{
  "positions": "learned",
  "max_seq_len": 256,
  "doc_mask": true,
  "max_steps": 5445
}
Each number is 128 + 24 x the weight over its row's rms, rounded and kept within 0 to 255. Layers, rows and columns count from 0. Numbers have three digits each. The size before them is the row's rms in percent of the matrix's.

# up: layer 6 MLP up, 768x192, rms 0.0951, rows 377-445, columns 96-191
# down: layer 6 MLP down (transposed), 768x192, rms 0.0474, rows 377-445, columns 96-191
up377 093:130170134133105149148097139106118121093140092110125092139098107124128140117089132153108135176147147098118118119121086115151100121102097167148119182101099144152158130113121117111147188118126125146106156136216098145092135121102158140138164141127122096151134126112109122127172097099144118120
down377 092:128144120215088138113096116165121135196129124162170121108147134132126124106092108114140098114143121075143099142146150128172116132154131104088124103145121140140105107139170146144087091159164124147104113113181094121148128130105119140152134161120122104150157118137124166100178092108144149125
up378 099:093116147136123127130159116126137154161143164145144094085147123117151126145091116107125148128098099134160139135159121156171114174137135156110092131127150133117152132093124160142102096089126123117099120162126139128132106164151088145126146098138112153152130155111091113152134147157154105151
down378 108:098110126155167146098140165092100156104118133157144151153126110135138104121129160095110128151134132155085139105117076126131144135147139124163093118122138111106137120177141161152109140112126143150133147130095157098116128143113123126139100156130144125140134152160121148175159134135139151143
up379 093:114163146153132155119144132117103132152137169168127127074116129107131153118113118169139126096085101164128122165100129126150122135127138114141121143117170125129143142095145044160155173119129099149136082095139167077185123133121100140156088108129127159147117115149153087110132086124179128136
down379 095:130120137171137132086119095158114119112148126122152120136122151151075146118107132097129108134131145151121119124156135142119122161142108139159123122089140159127110172113134142132101108134111131140147107137130140110088088126121112117143145165090157104127123141116104167121148146163093139191
up380 105:106138132133110093126146147116098124118121140136111128161076154103086163120135127116158122166096127086159121135140146143096091112148126150115146122116141099109091150149117132108144124121121103118117085099180111180135149141092110141153117153172146144102123104139130125132143140139139131095
down380 104:116120140126098089124135094113130119177160134169176078125124169172092147125155150133149135104151161128134122128124132172135150104156113109148143156089140112129157132099142121132144170138163114155125096127100157101133133132127152153143117143109120131147132118108122110116123165131129111120
up381 093:111171146122084132170103135125157121163145162149103137100128122089138141107078125118155141106154129120129144086135121121121149112093177120115147137151113105122135071123121182126099150133115111181097164170126148203161118088177118143120119107100109150098129142153103122154119136154145104085
down381 094:107115169149096124131152092130147132107128139128145136137097085103094154149133143101131093147121124130162101130126134123118110140096138154154145140117151113061120150120095128119179086129137100152129135155132085112116160092172152146136101120124123137070114131147103120157116136110149134153
up382 109:106151112127172129125160131178109128129110133151111123156167111121081147130104144105135107158161111128143109103118168167146141093116091138086102124159108122121117094149156156152151093147124107145149103140106158085109115149160163096153151147145086145120129134156118145130152082114106158102
down382 106:131129109095154157091182109136107167100162125138166126133136148135152106109153140108114128145115131154138131090130125133142142084106074135116086145169088166157117133105133128168141131121143122150139153125142140113117136115118116128168127120151117141131099117135139110149132125084106117120
up383 101:123125069159144157116117152115101128126118140142127133143131104088133131090194139143111144115132136090081115172127103129101125100114108120115127136161160074135125138165111120129155153169123143101129175125121186113149151178144098142150135119124154106160097137162133143118085103098168146140
down383 108:122123126155156109121135094118143167144138126121092125129111093126135091121129154096127156147066122124136144149084128112112117121143106068147086156085129161103159132104132100124124152115126117153137162135080118147163116166128150123149148136144099129142090144065163113130150129089170111136
up384 090:153148152124111128150131119084097103124071141162118122146141134095136143101125140137098110174160123115128144135136127134168155145108153166143126122138143118154148137104160092132151141179094131106116133114153104094169148162134116127147122114105174123110131128137105094122122120171161150131
down384 099:153098102107151166155136117097095146113141095152141126115160096123160173129138109121098160146108115116127165106155139152164154133149133117094113075175146163135077132140142121131095107158143118104125138148133128095136131134155113186114113111135107135145134155121165126154088138119132134150
up385 104:116180102146113099114097143178122168129131152080171124124114146110146104103140089159138144099138137147133141113150208152115108136109117167136134107138093155097142104109123122100117064076176124123104142111121141117133141105108145101147108183127087139126137138151083135095104080134153127109
down385 099:128145151141103134132087093117118121150114098117138148098120122169133088170142101099144165141129104104122101124141091144104099152139169114136114103090136159120146113160147113125123142142144147171115138169094161100145133158168109136129126120096121123121101093165101102125158116127122143128
up386 101:109112127141087172160119122104155116128129114154130136111121092152142153108129136098132146167157111124132124144139125130128125139112144172085133168125127163128118081102103082102112085114118093126179124127138124095142138142131090138116101162112135094160163072155077151101112098113147138123
down386 098:135134107157113158167136125113104115153098129092105116148103124107097124131168119147075172133125125189170095138137127148145130113086086113114104145142152122136118139163159136126140139143154119105119094177140102135122134110080136163168123119148134153144132141146149164155150127118117131100
up387 106:114137151148161144109125135109093118157115137156164091128109084131162082108164125133142167114122128119085099125124187113119118145171137113112142164112128133132156159166141164127153130144106125166186118090132109125116125137114140134177135131155096066116154106090128112134138141122104139100
down387 103:112137144105141173113129185126139176116144124143144120105125121132108104107170153143123100147098160117110133133142107156125148114124172126095123112166173117099148096131136101116067115105150115131162132116135149142114083066156143124114115145129132132192103159108116133129086149166152099122
up388 099:130138071118111117131103141150083131154095084101137123162104155145125159102146125159150099146134081173125117107109145158121157128143125149128132141151140079113144128094163095070175134141117102100186144138135124138157119133097163109147129173124125158107125126088124132126130126153125069120
down388 100:134131138118137118125154160104159129162184105155153152154121175155162122115121162146144148125111111125167146122096098133135117123158144123137105094119134098128099142122132131153073089132109099114113115129126150125116135098105179095127131122130108138134162111180135147122084176141133142110
up389 100:118150126120122116096156135106098123092084148136165136143152131100105121147145138126145136151114117101123126172134127149137098104122134107088082122090111116118157149131121076088113141110117122133142125124107140135091149184166119111127126107133093120119142143103161150123180118120111115126
down389 094:130126136124080114122151112134120103151137121147109137138138183132133105091106105092134098110146121130081159130132140142189184126135141125115114087114151109103120152123108097111115142086179105090102116125132113130109143121135155141150078150082146141071174132140154109119085131127141138117
up390 109:178102146146157152089180142098117101119169137173098137120082125101112072128179138116101123164107158145146114109101103146157140113163176177098102151120086123144096151110094143129124094117076117123150119133149130124091110102116136116081174123138148102126113117125129172139188131136151128118
down390 108:122127125185077112120082101126129124151159143158085110154178151119112135107142158153119131175131120120091153132059138084152142134126135163158148149079138129120176154123117116150103158111113105136125133176118144158162124118108147110099135094156146166130124108101132144146137142156110176106
up391 096:122122141137183141085151136123144140163143144174110172137110148139146093097130097121094103136117096104106123180138148120105127076136148096148121105110174139131114138142129108144125142118139146123128094113136162139144114109116134127148150146105141107116104097122133117123085092117175142120
down391 093:084163108123109118120178099139114138100121148139153129137118133146147150150153156121115091081118127141146096150116109122084147130167111113145119141168138142106140115128087122171151131153157162130156122164132090149144161131127134137129126144109160108106127093140117157146129137136071161149
up392 095:159082163122089155076093112084149154082118091162109122142174138096097138169163084121121129172144096105144133093177140150091122146146094131122110119091155089125081153162133115158133155139121141162126122126137098148146114146138117117114135183145125104122118146091160086100100094115102121112
down392 094:167152097136131115128119127142157129131162121117142123148118134090121112147103096137156107084156159141123102133139110101156135105127170083139140123080124124083094101156114149133100082126121125131122144151140127139090103089103169155166093117086081109170125122172123167138138122116106116135
up393 093:114111138189136118124105152134115136146129131146108139085099110102143108119131177155176172123140134144097133106106128114156127137124128117119158078159151158109124086155113134140099107158121090129164111099125155171120083146135155138128135138163118143173148128121128120080152156135139100158
down393 102:091141126141138120136151127117144178137119128087122147131109146127139135099165140115131154079169080145145136122150097120143145129123149144154116124100144139156140113101090152108105183104141119111170122119089082114138153141079150133114151161139135128163098094183105110156135165131124126134
up394 103:129098134106144165115067125143102144114074116132148108162116151110168108101144161138125101072131109129157121128176120112129151161112139118140125100139159135112120152112163140181107166128075138124137117167118151106157107126121137110138113079113175150127122127144134091122128113130111134115
down394 109:123147136123127100125134154162164164170145132131124151159140136145104120136123118091097126123138131128128118147072127126091166069142113120110183070153075138133107120148114121159134079113128097115111118104121102141134126105091101108100116122140116120099102137101159094152152128144134140146
up395 108:099136137097137135115114124147124149148137150110165111111057123138111098097139125100137144138120144145100135088159125140114121150124128155100156132121077116092164143145120144112099081115118110140133093120137119138107143125147157133119117094135128140144097139118106119170088138184161090125
down395 110:125115122118139142143147119093114115136149100141210152113096111078129129131144147148124197117116125134151116160102158123140091106142120115167128139142099167131154101115106126128176136149136139119136129126158144091131086129130079096147131109129097104129106157155100130151105140137106163172
up396 100:149133135107164153135127097135118089152122164134133083110102112106127146112119102098158124110165142144151118160101100133134128094154139153136168126146167101134164141124154145194153127093132131118105163138127124103104172110131094118095143146078115123169158132097124111114151093108159131142
down396 101:142130096101105100151113173136137125112110131136130107130096114119150128136153122104112114126115137133128140095172143083119126141129149147130115098126146092136109108103172103153121083145128124146061121093133128151121128163152112111110138103152152186148176127203080154095170152115118143134
up397 098:103138121149107126115139120123109121078123107125160141130157178145136137155135138162151147138122132155114129174137147076127110091101149156100117116134193177131174147134112170130116131165107103130124115118130175113112115095109151134131160167156132145116117127120141144081134105148131122117
down397 095:190060173109119151120095120139090132113116170153134128167116134111142130121119114137137089113113152122157128122138099128075146170106115131146170107147103134136143146170094096084145140077100174153113151160122123150167153108110107134160144107113126145108148136172149133110156094098116147116
up398 100:161160139111101134144112155133141101153128118120102157153168105139114132105130144133135094118098113121115084098119110148149170131130113103115129120124170107148133073163124152116133071149093093142145089090129135123113088105098093135130116109148098129134156163104167102120150132131131140150
down398 102:100105110149112091179117149120165136139103141103068124131103109106167106136149124149148142075114156086080115099191080128129124096172140107108096085105116139137102158137114125113114132146113129146163150169143157156148098120134151109132139143129131156162147093160087136120134092130139150126
up399 106:135119140123100124124117091129133134129115137161111126135170129105147109112164145120152134150132123096140123145101124097150107177094135118127150121127130102140151126108107147131165141181157157148118140157098124126123119099165124163153187146129149123177155088116161140084086097111134107181
down399 110:125105156059121110138125112142118146087088138123092113074091115121165143152175096118110148112195189123081134121148120115162172129076147128131119158131127134140099084154091132116142129120122120119110149129124149116129106142140122132088104100136167139147095205094160157113151110118123119116
up400 103:112167137143103102115129167119101092127126095157165141151128116122146143121130137101132095124092132082101088126163121126126113152101138150123126153117106146112119122125136110090119081139133123175087135106102099123167117127105087144131179148161076112174122127094121158124093124096155109095
down400 105:143163149112100163118076139141103137123075143112142161124106159135161137120115134142106147112138103155123066132084105150135163093139107149064114140167128123162123114105102133134136166119168134103086100129118139105140142128137111106102127160123160122100135113148146117148138107166115124152
up401 096:142139117129100154118138084105115122108124120101102153117096132105186104132098188128109110124155089110100107149130124103162132136090088152148091099134119103138133125142166126157118084137116157137100098137133124125153132098142111116138165133099102123101172153102130134127123130146145135143
down401 092:144115085098114116146137141122114112096135141135079101153108124100100137155138123135113130108130160146141114123100182118159120112130112126104152117123147095088140117105107126162118109173116115130107172130165118134114154145132180121149128145111158160168110124153137125154144147145091158118
up402 096:135101159142076146151132098092134153116131143093115095140096156140160115113119103097095113079175120140134086137156142147153100097133138147135164133184130137122094162097144129124137160128165113155122155145159119085088137128093146113147130097134112136140107101137154101152098128139155125113
down402 092:102124130186113116124097161114168157095136107129140127119085121141124105127134115113096160102116104151122140132146103138157099145152101122117134178093110103098145125121106145154127098113139142105109136118131116126155126114109134128094148087157169135139142107138124123140083155127079180107
up403 112:127123173141126092115139101126105075132119121094091125128077144126163126144113077139097171111166092166100111140126111139091160102103138116162097106145131159168116115147128152172165102140144115129147105115138138087138160136124120144128123157098097142090110095152131187130112153137101134134
down403 119:082094135165166131114126129109116093079127136116125115104111151128127179124136120137141189124161117162125134111162138164118135136149136102112129148077133145086131117093101097135097155139143096121153139078116139081124155081171117148112113172093103118140078067121115146181148158139118120128
up404 108:142131159087120074144129127121161169109103101135065128127147098131118104144134106129134097129134107062124136177130133141094164136119121158096127090112080118076185147138081128113120111124161127111132119159132165135114128134123104201132110186123141143111116128150124171140159066124128151124
down404 101:114123107121165116120088134066106131145131130162125120128160116188137147118101135121131114098109120123141123108144156130101143124100086148139135182163130121142143153122147133144121145162128131120155172148128135156109129125139130133132074154105164100085122135077127139161148128152137105160
up405 105:134104161171145154110108085140105145099136141110070154132090105115142176076113136155144124124122139123106153132133135141098133105090196118121089166142077163083121105074118168134137112150121143127158165135160109122107131108147159118159123105127080152170153138091103184120092154132102134147
down405 105:093153141183104139127131120164099128117125083106117138125155092104135158159114143158126130139114119187172085118137074150135102124165076162115108103142137110098173111137107117090146149152134085100155123101158134131144147099116138131121091133152156112158111130118111112079172112085100150147
up406 097:144119103130139158140110160138107140087093127117134109116133137154146139086096119146131178135087138162156082139108098114140106145129136134110067130115105138112096154139126134067153113129078102139128138109115133182122124140130146126118154142150123100134152114126154132156174112172125125132
down406 093:106154175097125083122151113138100187107111134119126102116107089138137119155137147112134087110138107092116103122143101120116179130105118129101095110101121122109136109101134163096102138156116154120086130130099166135175118163166107162169127135164113102147142113147179186132098125146162094100
up407 092:149137132136170174122106107154125085099110148131119145166104113144097134102087130099108126181138151098109172128149131154139134125108165161160093128121132116143136085102155172083142133164141108112123098153141137084102099127157132131098129159140126138106098160147093084175125118173161066094
down407 093:138108162114132134139138133117113122094152145098162107103111084117164137158162134151125147113110118100120098144145101131079136137153113147138122159150169114101159081140117114156142103098113130159137162145117123152147117093135179123130118175106125076163123101125134124145181121081116120123
up408 100:136139110141132117141151127140125153139147170123117104099116151101146120130112135105119139159120156168122112135136089161149147147111153133134117128134095090122123100122123152168131075130094150110118156144154092120154148161131135085096112133094124122163117163137148172152142123105151182114
down408 097:104112182077125144138138083121121136116149125157123099150190103130130126132155120116116135104097167151105151138117103157117146122171164147097120131097132130106071123165157106174088133142107151135148184127120101098111111092173114141152144101122149155143060168135148090122111142137100160118
up409 090:105098128158102172142109143155175156140111124144091131078119134103121125094109138139112136114070132133149154105159144144145124138131148159092172130137083147133100086120116144122134111103124145164151160106139165139142141101134108119123067172122180154122185146140147117144123114136126151143
down409 090:133124136148150163131147133185124126135156123118151111103132122091096166085066157099157142120153166133123121112171119141141121127129110108148113118129169136140115113134093086116152148157125146139109142160148122091095130146152104129141152132132101133162111129144141099178147110114046147133
up410 104:119105165150114090121146152123168154133129112141132173104148109141128152091171132158123133127143118076148102099128157126130103098116115119145098110110077145135142111124141142149128111120140099157132143128129167149133094156110107126115161129105098138169096123117132132143127170168162104204
down410 112:162134110133114093084161123132151134114142143087127105156156119142114133137152120150122117138115144110140104121148148129096146138127105073148171109149141098148115117102136164103126157125124129146137100154181081146133083149077121149146167129127089135160141090133105102108132163109141104130
up411 103:124157175130116163198134147156108162122094128156117142152138144120108134162123121132104142175125167109101158162109165134164118098111129150127135139101132104146074126125120164141104128123121145168184114152131172155122137092141091163158142119106114124145138139135107133140116078135120092139
down411 100:134059132106118144112152108115116113087098097110118097085121143115127169147145163126159123121152116132133149151123084123121066114124135161100170065131151097136052123118123122139094141143139099084118146135105107124116099131133148165089113132123087113138105146124156128176139136158126137172
up412 097:119160103100128141105106154130130128152100112099182130137116093133133096111124087093130140105096141156164141116129143112139184123141124134097180140119144125107133156131189121143176097132116081135165111126129142135104135117119103112107100103078110106086126130065139175075086144132159127145
down412 094:123114124168119114125130126126136115151151111127137093148138124143113094091167136115137113139104146115135132128138134130142136106159106150139117144105115155097111098104193157159132113141165104108159074134088130124134149085098143188135116112119129158151159164123115134103142128139098139160
up413 098:106139097124140132093122092131119119142138106087147146143138145099120115115128107161139136149118176160109127169151118123069092111127104105142090100120153180130160107106172140154122127101079080112115118145142137127165134165094134125157087129179078141135168170138150135089114091134100120160
down413 097:098126143093107107159118078133113118143112129080128126148092121110145159129082143105121124128112104115168124121149155147134123133139147145142135150126116128116062133108166132123166081163158119172145147114082099170088129127106095124110137092099174121158118089128140193150137120160208149112
up414 104:149152159124119108161096098092124074154189119133132136107091143119180121140118109123112113166129148147133124138120181153133101122114142111106121123140152142066133154119128139123122095126145144135115087133125165150136128152160126117094087122142119114166149150061111140111132116124125147094
down414 099:136123136077124102146149182131101102151101134087136128135100157091135115120093120140117123136108148134162107140114094153115152104111141135171159099086137164109138099095134145093170132113112146109142137103097114143152103112144100115131128111114130137143132139138158157085119171171103175115
up415 097:137148150126119147180128137119144149086114123089150123120152143137115109112120154148150097098133126173137145098123122105166116086167116107090137170134156122141112144136144133158155162143099128112107162116083186106152103143117134127096126086157152102127168139118189108113152093150126121122
down415 092:139153144104166105102125097148133132082145121170156134125122102126133122154157092100117095175097113156139128134164138089106150095084088111107117160156126134150176158135065079152118122142137172080110118153144108108117096116214138157120075144123134089144155133114129095112137165146120166140
up416 099:178125158116122096169063168132089152126114132112128135115135178154101140155138130074124134110134142131137106122158170129096136141119136114102122137123151125123185135147149131123142180189130121147124081157093118124097156135125129160130165132151161113094105152122120103113099145139115108111
down416 098:114126138076138117137140122083134094119148132095130151146114132144124172113091122206168132093118139141140132155103094128124076141137134109138115149123163149116119132113120123145146130086138138105142114111103120167165118107133149104138136172149166132154140088137102141129137121149144104143
up417 095:130129089130145143138173110121118157118153090095119111049107123079168149163157091136155111181157138133130164125127116128110108137170125102133087084106145149133104096157094143124104114109139134114126140148108129162134146103157135134139140170124116125138146168136135125127111179119124127138
down417 103:126104116137126123102106118113107114155122122186136116172109151155105152107105151131160136145162128118093172135086130127125151120127151118122134109129136125127113170114066150149129091137133139165119127130153137151070152129133133111126075089168145140157145123151158151121169168135152080144
up418 092:123181118089097159099113168179099143132115130145115110153110090130143130155123144112173155127110138146136113107155171131120154127145175161161090137154145134119109130100131132133135096128129120174139154105071104112125138138114147112090171149154100104122135134126164134119122156132123142096
down418 093:131153132115110072162139137141137145131125147124124114105086152108113111175151094143135149090115149174135144071123152138149105139091154142182143102131154146100129158121131124122122105190096111145094151107117137147171149136110154094116120112119139176127160123116122121098128107127068111134
up419 104:134101133151136135176135127106115186168129112110143137148083101136106146087101092158136132127135157148145138085098144119132130129138102200143154142112106145120101106117125149189133116125149127136146105115151185146123117108116105114122120157086112111092086179139110091134131133140097126089
down419 109:076101147150110116130163089135132110134121138137096173152160133124129118097097173138100133125155155174092115144103138158129142109165118113101137157126142119128141126097117142092156099135105117101163103083108071102130128127107145121141123156143142094132156139149091150097090177115134132132
up420 096:108123116128110135109122123137105154124127155124098129132101141143130098147110108156155167148154081163090148119133145136131157074119151133173174126122097104155116097134112124103146128087117093144158169111132138115129126147117094124112106077152118186095112118122172126124124129147135138122
down420 089:095106148173155112108171091151108145094142087109169136143178159125151144128108114137067151134133089109123106101122142158150084135147081126139111141124137149118131128083164146074129117083188101158151160103111156143161104112142090135111148094160109132134136098130140146131086083095153108133
up421 098:116148161104111113129147099133147139104141097122108116120127112103129127098090134197095104132132087146116135095161162124118093130100126092102115108187074120109161152132099134121080142123136098103155118097074180112097142092128153124109131136162126108180145135140110127115135125129139117100
down421 100:097105139116100102157140145147122168113108129139147129113115129167125101111106143119165115140141138137086096142115147130107146174104085120114110102142102141166150152119143142135117128118102140114112125120115138112170163144127106072124100126119145131099122144114125159127098163136122102172
up422 098:112109111112174127155160177107158073140136116164121086145147128114097124143121138141173154156116155100129117116124156113133085118083144124102136135179125125152061122117153107105131117127104102062145113104136137148121118116128116144127150123134066121152139144102123128136130112150092138124
down422 100:092154081122106125168143099138126146135143135109141117107159107094170138148120153138140144107138139131161101117110110133123111143122175168165099061060146079131151147107152125100098136168129140123100151173163118134114112140135108108153111143079102107105122130164144137128103120147149148142
up423 101:084113110138139094106119135146150147143122141103142112119111150086100151120143137134112145155180113092162070161089167160151118115142163121105122121128099118128097120104124163104132146165085129136119083104148087136183149131125119124136106165191073157096115127098148128136122152136146111107
down423 098:115105145141093101120122116109129172124101151160132117147148117155077107132130124096193144132118143137131143167135158135103123141113093145113135117091118119105148151126070104158126128151134086132095154136123121145123135145134108181142120141140123139125103130087141106166103141140163154146
up424 100:107150142133123092143127184140144126123127074186124105109131111129107126122103145126149162169124153144122114079139157129116136130099110085116117118137092126136165159163111092145137164098131134157088107122163104124110145123139093176139103121129137091135122125170201136129083156178128099188
down424 094:087156128128129138126123158116182123142155117069135133150141087150108085065153174123140124096124139102128168133120124152131152111120150148101146153145131130113159163128137140093116143141137151099148128143101127135135124099079158076132131131121146127132119172111147103135125106123120100130
up425 102:133143157098131160180143155118111096135116179094133065118122119150149168134097136147146124148153136130097161150123145095142150145156120152128148085124156098111132139147100079131151125099171088121104132157133131151097130117150112151097155133160152088141099120107126112116114164131094123101
down425 104:149049120138109080119111135167156094126155104150124133161098142118095099157124112112130136171097127118181154101152098144076127142147137121137108119124084101122100122141152140137136172119143153095083105132102114152102135124157108095104125147124167159157130142105158069112139139104174150124
up426 094:132107140142127134164133109143188109145111121101115120096094154106131127113126120112123132189113155146139097118116147160147124172124157073113122102133089073110148132127117113171146127125129113147138111063142112110150130171107108137139148180145154101122123154141123150127113125135118146121
down426 089:124145113128142174127151097108131098097104154165135123144146124130130094146166137132138091132114136128119138145129158096086084139136103120117151132167180165141108162119142141143108130166174114143128124165159172084135158178166143072081154103115138110137131100143094108141117123111161109118
up427 106:147149146153186138144171110152157169110122140125120107092167093152116126158115123119127138136113140125171134116151136152097125140157120075157133090120093091114089098103055180095088158098128096150129129075132140133137117117144090129160104117139092120122157117107151149102087144140112148179
down427 116:121126109130147133112151105132159129143118143146132086103159124135147189116105082129147147135125151130079099146143149116135157129078071116125177150157162147132077105141135185107145142133135146103124139088051126074131110097154108093114125113140109118166141190104145087127119115085147088125
up428 094:120101116136142162152138116203160085109107096120126138079100114113166112137075161108129126077140115115124152132153142116130096143133144121121138140167128146144129108153131132139171068090128153145126143173167129093099113126132132161129142134151124081128141133109125079148128100111114079088
down428 095:141107120121123169138140133101177149159149141134116101176148145130123159137167138145107161105122149157128139110125122089144106118135099127133120140073163139134137132160105112122125150142194096125095156160126104128129147069133137069152128119144140117128122140107123115164162115091101148139
up429 102:135133101152087147148127099119138129132099129098086110131116086121142132100130178112160148128130129141124154080123166134163145155132149132118176151134139087143060115131104132175135096129105142126099119148163139151149139162118108144109147120144129135106096139125089122149112138132130150134
down429 093:128105113128112169073110091164142141112133121161149159138138117145093187138198122149096121118155142120164126130123074107094143150093081152117149105158133131114150121107139069149085153119127156127133144154159126141146101132158122115156153132120149111122147128097135107157135138097094138109
up430 097:119099147074157125122117137099146130167128125123112149126130148123156128118146099110128118131079101162144113117125128123069156102118131115081136137141110136154068107122159172117110130141125100128146186140095100080131125129113146128145111131097114141128105086127162142106152107183165167150
down430 092:148133139134095085137130095119146170130154139173143139176091121115099137148116116127110142117148152093144104121096110130103104155111109177166147116146163109129161101108129148105133129085091165078161151116143145159154130093126094105174111101111168114140168145156181114100141123081113176119
up431 113:132132120119157111075158110117134118132140156142140119135142188142147189159170173149101102157155104127160105116140108103153149117144111150118134207111120133126148132105168135102095143136073140126101140100153137156092133145156129128103107167127129138147130139150122158108106138128134121087
down431 102:095144131111121130133163153132114103098158136121111140147130133144134153085144123162153172116163137088121132112079133137110123115147118065108102157153145065102119103125112132115146096166153096068118157109138147140151086111120130138135141093150172133123130090120151158144109150129098127160
up432 106:101152082123116117142121136115102125144094116096148096184149090122131111138162123104113130145178153117089130101109128186132140168125139127115111135090122099127140125136134140126140155117133129116117146111142096091118128179099108154089172157118132121106096152130173125153124168139120130113
down432 095:145146172115122142088110104156110144161140136110127143092102130142114178175130127151124116116090114094121119150158105135174111118119110075151086145119152109155121091162108130124137144130125122142129142118106151122133101138154121114133117130150177117078120166148133107130163107139115096169
up433 102:124127139113107108132078160130125131121128116136156139092099154103134110159152153151090105177123200115147119080097091133126135146094119136152103146118147137155128131119147070108082067124085084194124147137108144151121093092138120139175158100121112102116134136133111126142134148135126114153
down433 103:139094124167133168109124107094188135117165101123133135150118149130107163089102138141145092133138107117097085128127142151117112099143098117139117126155188156122137172149111128112153138116132164201144128085118136128169110147114156089140165111132149173104125133102127117151126165171116147113
up434 098:110124116102147130127134128108111119130080103151168099140123110078116121121141100149171121103098123129106149127108149150136186112095151122074113102135177126130160133090120091164150166103147115107139117167135113145104177153129092087146155130118085117132119176116122137120157134174095130129
down434 097:149130122169090149113125125120134161110088136124125113117094172128122122124157130162115135145112137082107129150158124114132137102118136135107049142148116143126154142123110135162112099106127140122145122130143142128117146167110123158154094107192128177185125097132137125144128134111118160144
up435 101:121116131137103134159153093131113132139157138125071122151138174111112109096162123153132132116181144105065139115129119146149144132126146141117146120103113154119103130078175151142092101109152127076130131125130116155136160151119119159151099134134147144128160119139104125124141123122099154093
down435 097:148175133115135162100124108095121137128171112171122099109119131108110163160142174156141127150149109128142109139120149128070148148128099135125111101143123131123117087100155136136088123120122160110146103176103098164111140100139077140108138141178152093115102159122128105148106141088103143140
up436 101:089142165142108114095076155125110166171123156099104172129142124096154149122112139141108109102081078135112137167118147141073111143119113138116071116140090147112135091101143160125156100143161134124113123166134147132092156132156109103128150128079140120145147093121109128106098161133174101146
down436 092:104128120129097129146133087092121121153082109140173140160196114141116104156120172163127135170137140104165133116140152168160144126159073137147174128112150115109135127122123128125098129151137129140124101099147096146129097079072159134081142107121158129089091129164099140145124112121120136127
up437 094:117117100161119141134111144100127154111114146150129116121117122141131101090078117106095119132167129102103175108091127158106112133112143127157068089146142111114171130104110106128146123113151090124100145091142100106103154145102098097117136114163112150104127141111186138093104131132133093208
down437 086:159063113158134121180157135093173134137168113136151096142143114123100131149116077093108104118132110119119134173155109125138122097143141118166145087111172103112111145117142123140090122164098180113100142164121120110132155123134153116153088140112111123139110173128161132100109132128116144123
up438 107:136155143098140076142119126118177124160119133139078082152146139132146146147101131127092118131146097149153133126195157152142095100145155132118122102134087132123147125155151159074132109115095079119143157139082149117152115107176114061113124143105108135110125137143169159114123145131143115108
down438 103:116119093134154145110122117141138080137111140127140141121125149108151168099167128127125130129106112168125086105092166144104150130143098127161101175108117108143134131147171111134139157144187158109154152104164130145158126127087115112121160094132186132130135118103119124170100134154123128183
up439 102:177106126145146123169128124148120128106091129115098152109103136180139106136159139114162111168095135138132121139155145162141114117106166127131117095119157138138114160126099161152137140140118126086099130117106126120168086126114115140113108147162127122104112165100083136103121101149093074131
down439 106:117148124154158171081146113162149159129111113157143110176175100151098126100120153162143124135115113118140136166114112175140106103131104108141162115117130082127105112115187182143075135154143136117117121143173103124130155112164142129146130120104163148131080103110133142103154138093100153157
up440 100:177118150101119130098129109096118149106074126134155144100105145126094102148098096141112129148125118145136168145156140148195131126132131136129156071142135145149106165073140113116138123137139138101129124094154144117094135118155145099134160078108176100140139139130151123090158136141164158112
down440 102:116089118156093133108135150119118169152140091157127126172150138155132149126136133176098121105101145135142147206180130149096095151113116083119123160132099105111125160129117080101117120077133115107105105093126122137154135091125141105149105115129132140112142083112141108140123196153133100163
up441 096:119156113152106169156138109097114174114119122144121188141134121113120140158203135125138155131124111123126133160103167149098117164092145137093089098073158156110120121083152148101102127160143124151111122119148137120103118110156150104092133176161134092147175156112115109133156160108077106136
down441 102:170119122159192134132134188129150143136166095131105146137142141152127143161117102108092129140161136119093145130158086119154127133133106125111066158152166139108120125114107135107100107149108149099163106177116125183099121125143116157127107140143115159122158116132172119098101123127150083145
up442 112:110131194121125136133103132120142112141128125141086127157132120086151108128164128132110160099119143146127116125110136078167108105135126123092156172173101168113152130137155131111183109137105103107131184155097107152164095101170127110155119135134149138099125141082154121141083113143149147131
down442 111:132112100110100162137151147152148113134153100096138149136102146148154156146168137108107159123118138143112131100119148157132081143129119092138109150102142149157121160124141093114131165146139126101105132120142089109125131104091142145096112142158122114081085162135116111146106136128091082135
up443 093:115140095154135101135174140162145171105120154112102168111116117112164137151094159166127115143171127152125155134122103115118130136149131073121102143105097077135142112150124085171093126138112141110150108147079150157131110151119126137097177145086113141126132180105131123112132083134141146158
down443 094:158115142107150133131112137141118179119138089147162136059156136142173120139133142132125099128156166128108101104125150099138123126117148127103122148053108102159091140137114137111140117132128142063159169118140118111134157156136105130151129112135130162167107129177124131111140153112113107114
up444 090:109096166118117137121119142125107144163117127100130157154144099120142119117127124143155165118131094139117144113129118107149135152096131128141103132164105117135148128101126137083103158135117117162109086126158111129113161140142115128165078119127132099124130149177136151132091123165134127131
down444 097:130096112148120098141137140119138144121155154107137121124158143128138126129141159103145120138118096123149113097110144141159161119156127166150140063089100115115130155122140121126072142131090125142111105115146169111127113149153083104122125130129133097110148151145104118140131139106128130147
up445 103:072152151145190123083123153138147157145181151103141111119129085108131114102151088128111156164129089123112134109081161135141116150102129138123163104091125162097112130111115161128125135089107111115135130132137157158112110105120146158119128131122125120129115123180103106142113165111152095163
down445 112:089140141130141129098107160143133093169059121146111141106154139175133150093162130121117166139155083122115144139138109156088139129134132124127122136129175136140150097138114163110151126137112134143148135135122139122130104136079150124115133161133132156163109119174108129182133131114135126115